{"n_layer": 14, "d_model": 128, "n_head": 4, "n_kv_head": 4, "head_dim": 32, "d_mlp": 320, "vocab_size": 2048, "activation": "swiglu", "norm": "rmsnorm", "norm_place": "pre", "norm_eps": 1e-05, "positions": "rope", "rope_base": 8230.0, "rope_fraction": 1.0, "qk_norm": false, "attn_scale": 0.177, "bias": "none", "tie_embeddings": false, "parallel_block": false, "init": "uniform", "init_std_qkv": 0.0186, "init_std_o": 0.0, "init_std_up": 0.0186, "init_std_down": 0.0, "optimizer": "adam_atan2", "lr": 0.00121, "beta1": 0.95, "beta2": 0.99, "weight_decay": 0.074, "lr_head": 0.00962, "grad_clip": 1.0, "warmup_steps": 554, "schedule": "wsd", "decay_fraction": 0.869, "decay_shape": "pow", "final_lr_fraction": 0.05, "batch_tokens": [8192, 16384, 24576], "seq_len": 1024, "doc_mask": true, "train_tokens": 182700000, "steps": 11885, "dataset": "wikipedia_en"}
Each number is 128 + 32 x the weight over its row's rms, rounded and kept within 0 to 255. Layers, rows and columns count from 0. Numbers have three digits each. The size before them is the row's rms in percent of the matrix's.

# k: layer 9 attention key, 128x128, rms 0.123, rows 92-95, columns 0-127
# q: layer 9 attention query, 128x128, rms 0.126, rows 93-95, columns 0-127
# v: layer 9 attention value, 128x128, rms 0.0944, rows 64-84, columns 0-127
# o: layer 9 attention output (transposed), 128x128, rms 0.0925, rows 64-84, columns 0-127
k92 095:181116104118123080139091141100082190077083157111127104156135133132045107133121108195153145126116112173144167134097129142090105135090163146193133082126139167154139133142134151202074077092088123138074124116125136138170209143188115118115132148114111145119095140134150107186154121121114142092120130173040133158102099145128186104153145161121135108114105143069024145116148126122100137114096
q93 138:141148137153116132155090181157133099147147160108136121121122121105139083110101074060118154126139135130137147080132118151103119099151174080134130131147106121112113137062151105137112134065153154152126185098123126072127191132047158089177133090061131117116097067127151100175141170143145097115142125114127151098168115076106120157172119093130111118152104138220095121104140087224054149059116
k93 124:115087147129081065179162143151174097159181153118121130140127106077147075124131148116114121146126113143184154102123015111117089136059140150144137153139169112134131153143152112204152127127121119087117113033105171116162108096089169088204101116146162101173064095171146095122091101164068100136105101154129122120158130147084116181110092106174105142145112146141167119084123098132118133126119
q94 120:091112193149115155112101127112145131108074128142116162115192125147149099084208147135135165133142156114159127047121162113129116097145183103202145078140188130108177161099139100097193143080125174114135110113185112088124141077094131125175198145128077146079079108188137094118106129136126122132146111113147131111141114126122122139088123134094153097143122165176139090130160153155099219083084
k94 112:155145145130135174111163116096193089156210157116119121117156160050170136123167140117129102144133153086165129115128113091116124150189128085081126138154138085116116112100140084064193129125147123084141131081143135141161096116092153099172139068111123155134089126135097110130072157131111124166103133179182073129127183176168101133086170122151140093140089099182165129079160124147079207092152
q95 137:160190150089147150075040156109112143124132119088131103096117153122116096081143105150167060101147110172142118076172067082116189189098135087149153189119142124105122130135118162110184169093134100117154131149105135180175155160091128095124109153139116158128098127146156144170114115135100173099182112147152133150115132150085121115192140147067174151134119086194091122124155156133103100047165
k95 125:177091124136104097097120107166081117136108173161116078130088095110069119153144114158142125095111106179166130109152147105125138098101109129178129149127129104143088095138087106189123156204198029118161164150131122169122142185127121152096145121152170142145137155160115088158111122123203103102149124132115109122110119115052182090167196125118105142107032133128162123149110088129101107130190
v64 104:133174148063136103143084193163116136120106111178138082106136106123133121092136114128133100158064068180078143132156078142132204167112152195155129123076104111117163174097112141145098137107142127150126188116150158120163188058160151133126144154112096131127114139118071097103079145181041114098139114146093159135086113161099097160135130118158143155157123037098177129114123114132164152094123
o64 114:105068137140170123145089127091161178110130133135117165117111142226149110127124132192161148106147172123126149110112157154102056102133178139093130131081125050138139146143099122069141056138100123131170167091160102108094051168072155083131131123137114171117131118121191142134148178157191088145102130130133106132113133092160130118107116120121092043134179166129091064146100153112098114156127
v65 109:125134128074141142157138186169140158131095089162147078094137104095127132120151122135127098105090133152057137160128105153112146130103149200141130138078012121098135132116141139122143131113132110141116163131133129166168156094149172090147156186100169083127090140084143084098105140164075104132061151183077150173150152173146124204129087152147116127195124053074128184126160129108137121120119
o65 116:135092173181219110127111129119145178124119098153132204106165139200143103149180122129170130102126158134146106137085152129082074102111138152137191117129152040119132136150106109053122070130102173102158163121138128097129095137068181099103133093132088164163150116112147101149125131122188136139158086092115127148110116082098126069130143093110097088091142178125113056078129157092136147132116
v66 089:126111113124135161112107191094067134163150112093071101161121112090133058121125151116081148135100118128106104128135083094193222112099121197152124180117173107115157109163122155105154150157126111174149120144160094084132128101062174165131126106147127141142125098131154192136112091142119151135142140091101114066124152089122156155172133193104110148085108093174131046141107081086180088162151
o66 091:126112101088068121134104149104040098130153116128147126103095096144081113132037107134157135166182126170133171125128141119134119135075196110084103152104129201126115107110134079157117092133097187089166070129138117140142085086152104175188139162115096111151133118182080126114164052108118080146054123162122093118100111138111075103098086126150121112115189159108126131103169159138113125155145
v67 098:159110151064088115064079183167165133161143077173102153108073116100129131101114123101110146163117130085114129111142104120163196151132131102169209138091099131133169075127106154090117113070117158131071124126091158114138170084132149120124087206155116114150107091111164054119105113112110126133134091102129137184139077084096139101121121136132122101103108017105132188111138141121089122149147
o67 102:115154147208187103201127073151145161138112130141094164150104101108150157183099115143148104100126175097111161134103163141117075152129099205114122150136128121117163155168174144160168036149100159106190146132127117112135103188163135103147186105091103174134141114124144160146109144145122082124113148153195138145078147155096142171118129124113092135163159155084066049151147115081151136152162
v68 092:115148131133122051136079222093146125153152130107112118108134179135133106134132107143080149140073050143158141136083129138165104212112174142109108071173116120113116193079142159146135115139137091106096113136070117141124108125129160073130099181152128140144097154200114174146094222135097134119124094093122157139099145144111065159148111065100090101131135154127122157149185101159109114120091
o68 088:109053104158070171086078125086139120108104129137119117148128094147206144126152140178146092089136126159062159145130101119117126127177113134150122184100130073117170134182157100158104158099154173143133156080204108134104193140149109133046162077131147160135086110103182119120143162122116103174105165144163151116139087060141166104141107134108178087161114099137162124078128143087140132114178
v69 104:162102135104175097121153132201152136082121144208114152099106096135128116099152162123117156092149155075067099155131112129062115109128155135093083143112147142052157110153087166177109105106110136098146111159162158102174107114104124126176137138109128136103130155164114111099106157147111173107114101106118001139159054150105156104110145076176019144154110125105130124118095147133126118121127
o69 107:046182163122149088138138089101142124147108088085082162158132123147129089181100133159112110102126150151121000148121155114165076141139129148131110084122063154147149149090177106105149144152167172131146103081120105188112122106093134113151087085156125084115150113133114134099148145096133139199176071135116182140074138158121112132115106113128201155092126164150113141109124148085118168131079
v70 097:111111073118118147096118132128109116100139162108107124131121116128134066136086088096064141173079149113140111246198085118125194100089110110133177146072099095136163106162138154146164132123107136191112171179161151097171141110108162121149120168139103170139147117088143143117140143129095127103057163099131073157138117090122075146102131203131133120061114128123113061138119115105178077131129
o70 105:216096108148100139225097120145085081159132091123139153181088155169129147109109133192144141147135109143116161071111139166134084152057148175099124117092145111166132167120106109132135112130122151114177077055101090099128088117098156144192149091105107121134092128154127100086109069142082152141125116137161138083087123122105095133105069104141150145153175129097079086127184179130115165099150
v71 109:080116168148130144127136164166131123137181189149150116089138135085129144179109090143154114125116083156135133175189139136103127075137151112104124119063016132144106170126100088150136138128104130154092111124190089154156131111141109141136204108096169113131135130098098100087178178163116167124030153176133075164087161057152115155095149149163129114122116141165092109106173159132122145092118
o71 107:166143117125153145136117128132112133120083070131115106097105158183173145115133159140132108075072130109120015101109109134139143146069075144186172093136142109158137189096112146092155142142155137116159143119119141157128146169065113091092077094100124125129142168142188099067099104127121138119177068127107137185133158114093113160176159193066085116116145142150133091124114176144146188115067
v72 086:148151083036143124156100109075136134094129140099147153167099137140133082112131113145134138152076105149113120195086087114119165152112130149107116123174164095108134168103171166162135162123140123136172157133033178121157145134108170043135136185169126180135073174178073099150100150130113140127102057128102150119162112154129106189136152124117166119129153097132143105131189046118156122131099
o72 090:133019124157101159141101126131117138141093144151140139189155129121169143108167124147091109108176074194127190096146097175116071104152153118112138162069167081130113121189107077146107143150128180167108104134157069122082086103120115107094104121148138142138107114146131131154152143142135131144121141121150073071124099106146136088121039075133173126162151135134071105115149205102109097098183
v73 088:116073131196095150154180133115135146154103214209122091132151170141136117166182144140179134106162138139054092129169088137117100080128114153181067146069116137078077101114087134134120155093112124132134138118181170091124125115110115175123150156121119120129131135115170110094151140147157151118118136153136074062188130069105132150103115140137060149146089125190124055151084151159152133141131
o73 088:065196125117166100092117144110110092132130096043120150106136095163118084110112137106090128099116182155148060127135155177115136157151131095131093091110111178149134165103142080122134156158126114125138054151087091216137170104139158122140120105126106068200139147154105150124134079125135138132145086095062137146064123159134096123129171174130096096080128136099158107102117186119169157150055
v74 099:151130112108123108141186111174088136140129135128101128154127083153117118188085141086065172168130189128119114185096144146136196061107102130140157101161180088155155087135115090104165098138182132117098162100129152117122134112127225123125077143171112078167129059076133136098139058141122070127138134086138176141178114103135129096144150150165171156123119107151192150097102094138092159158112
o74 111:132150171186092151126047145104119106122161084135126145174126098119111151102151115155157103135127117104153141103119179125099070159091137160101119220082171148079149098114091115099093128124109172121179158154053142132149088121173164106208132156121103184104143095163078126156128115122118100105166167132165149124076106157118082131073079104143128163146108118084055137164158130138106092119180
v75 099:111118082126175094163157155104127139102095164183123182168150102126131116103174159132065161119110101076117110233080118169106087126111129166112083090166150114117131138134131174167151121134100110063135085102119108124100100136108108122155123147154089176133132144160063112107090167152065166160115161109133126167140116181151111178123086114184108107128119181096139159185044141132173142138092
o75 102:141118100106038146101076137103170086128159109095125166166124109162187100135132142160163115098152146134143128149157139116153135123120181133117139175121129086112162128130127067139133221142151138173086149117162108161124171089086184115109100095138159119097120135152153125114136139101197082148181061146127134124102090141121128057083084078134216174134101120159102147058130177106111147096103
v76 091:170129124116135131116103129148143133110125162128115172049157154202122110146140104121126135133105222105057107111111089145032096154088110147153154158135090134130059082163123114156098131097136138138128162146133130111104096119120071138165126180089113102134166093093217072085153095083129104101162142120118085077150085123091135144058081135185093137163126130119121151156108143106125133084150
o76 095:080148172146191146160182133121138097110092103116158186142149109117175114136120174171129150180115112067113104150113150143115150149149114171083124044087110135135156117100125130076165117167132144125132106079049132134131174117129184094171161081175110112146130143091092150180112073167145208118117128125149196146090140160101106148132174052111131145102127139092161105182149125113164138148093
v77 094:121097166199120070156163108161115122107159184170142143121155139131126172191095096118109158142162145087163126144123135183058111069127120071125110063158112133160108106126103112171126064159132134098065145116178110119136146141178116138118094166147079116141132077126114141088142152087135139109125145107185122147137098069109132084084168117159066115100144182164127180097140173187093160090088
o77 096:120227130169116161105072140140149069107097072107067129146131164112196136138154136198119118085083122057096065130117148130140124188127089158173130170109121115119179137111139149133148215129166127157153134102079174136134204153134126094137152114126166154097137149124130135112101150161079137121190092127134193142097115149118122157156120171123139167162062097130138123175106113128122118125097
v78 106:129135164166064146110112101144105135127108143181139084092135113140136156108101106150131099157073102149136143091132081174204182104106130101161196096071072142156178099107129115116119106149116129160151175100212108124099192077146128170103151165134084092149109063102144080114106068109129091101126143116161206112147136053071122130111105157097115136117162087156151147126108142136170137108141
o78 116:137143107127174174177114124149140124127122146101122141122126156169107138122139115191123140141107170077130202133133121149093096170093184177142122182146120101144141131124111093106134083169068075123181130136134167083146139183120150116213179193108073183138113148115138186130111121185120112096096155120117116140120173125144144106149176186130068092142132115080164070188113145163132105190089
v79 089:111073151121158132116069106156114126122219193143187166085126171144124109166106094120128140167057116115088142134143127108102195159127148133150129120085111104134128155125107094139123167141139091161061204115103091165115130117143136130085135190137146115121150102143149156095145175130141156121115052118137168110106141080073155115094102141157160137125144061185140101064203118150101126074114
o79 091:130115146158139115174150153112113115076050083105131130115156109149202139105157147185091123082107108121105104156065178138091077151118044165107139162090124141126130141114152104129126094146128191098149115112068123148128128163162112090139158105135160153119108172161167098150074129162102122113171107168151120162106100117143126161150129092051042106112162114134127102227118170126133113123183
v80 099:134209133133137142135112071123139120128149135133147143119173103190121166128112110090140117130082195185129141184179112130140138128110112184121170146154149126178117156156169086157109140091168105187107169118167171150117138098135164192163156073112130114102124097073148118125132106132124084082187108133101186057076099115093066132110119088148205151160160145156149088099137068128138139107155
o80 100:123074128105152146156137191116128140136110112119156117138165120114143127050109161144110187178131089130153218097123166153104122146114168143050124125095136104129112155118059155058113087115150096131141166080059147082088101167080126106168136144127104151102156144094145146157129107158133160110077219112127094122185171159127131127138139083152116115140131119078173169199107099164139119104149
v81 090:106104077068149144192123044109148146099104184126113103162089153179126107127145160115139169131164120129114102154117133116117144169176120166117047126169210087074104136098136107115118165150117125126158110115109119136129079185056147080181089151132115148111144147132090162142139094229092148115126082140108105126132123152159144154145125121161148161175128150099154040094104093140156135124107
o81 098:117121117114099109096154141109125122146129116110188149160124098156158085087139133127120100106148078168148117115142114115149113080090187051118115140047139154131101114123129089127106193126158122176104111174137066183112104048197140111111065133164155123133129141156102087148135105078155113159181128107132128120142106131199083121091094099142189110077146127154061212126123164134117107086161
v82 100:101100159055116155163130017137150154127122120086172150128067138155125152135089105060096139121114162148078135125093126123103131115123113115109166129126087131061169122104166120128107131160113159188150171093095057119080133137119101086130125157128201132132111129123111086154157085093170063119146086101140203125164038121125123119119090138123114109156175091105127124104179109129136136083112
o82 095:129090167185193119143139134186135149153086112178137131159191113099178128123193096176073088087154070070158204120101121166148141177101168094132132138163101092156126083137130100120122125129091157143156086193110152124122075141125132078192134193163094157100102114116145150128092122110126183112139142136162139131133157096147157153149137085094135181140128135113121130200079143135174108100149
v83 095:091127160187114132135134076060144118109155147130158127132103071101133164088112143098157124144131055134170155076123135142174081091163175082102131125131185158168163213116145139141097083159127119083148106116180154143158143122167128185150160098168174160179148136178082131138119155095187177144164124112170164123093145119126107069138140082110144123086130120174108079103152067138147150170128
o83 096:095138081048078120088145136148146153164136149124079102111141128108080120126129152123060107112148149187109155114178126119121184147086102116143112197202104148149084133134130117167134151150141086150096121148184146096102098169093091138104148177076129114064120109132145137097173167165112062112093125137117104084180150142143204131157125198144109096184086148147150146152085116186129127099118
v84 090:079166136122182203129156105125151135133157073112153111143122077099128128124128186101098132144088056124139124120143136118195152135112145157116121113109068091139145177108121154082111142158132116144151107060120153116105127102086157139122187072135212121174111090134120137123180113198098166190099147101130164062112185113132123105161097145102195119105107085156142117104165074135154166173110
o84 096:185064121070075139116100151082109167182147124115136119120111093165145138110134138125137127083134157174156094134135112119114160119025171101104160167164213103111146107100121088134108139173100158108158163198202119149164065149136106122150091211085099166079135140119133126126139138093176068117128111164130067149109114131116117158113096161079080147113127130130116136122113168121124119078125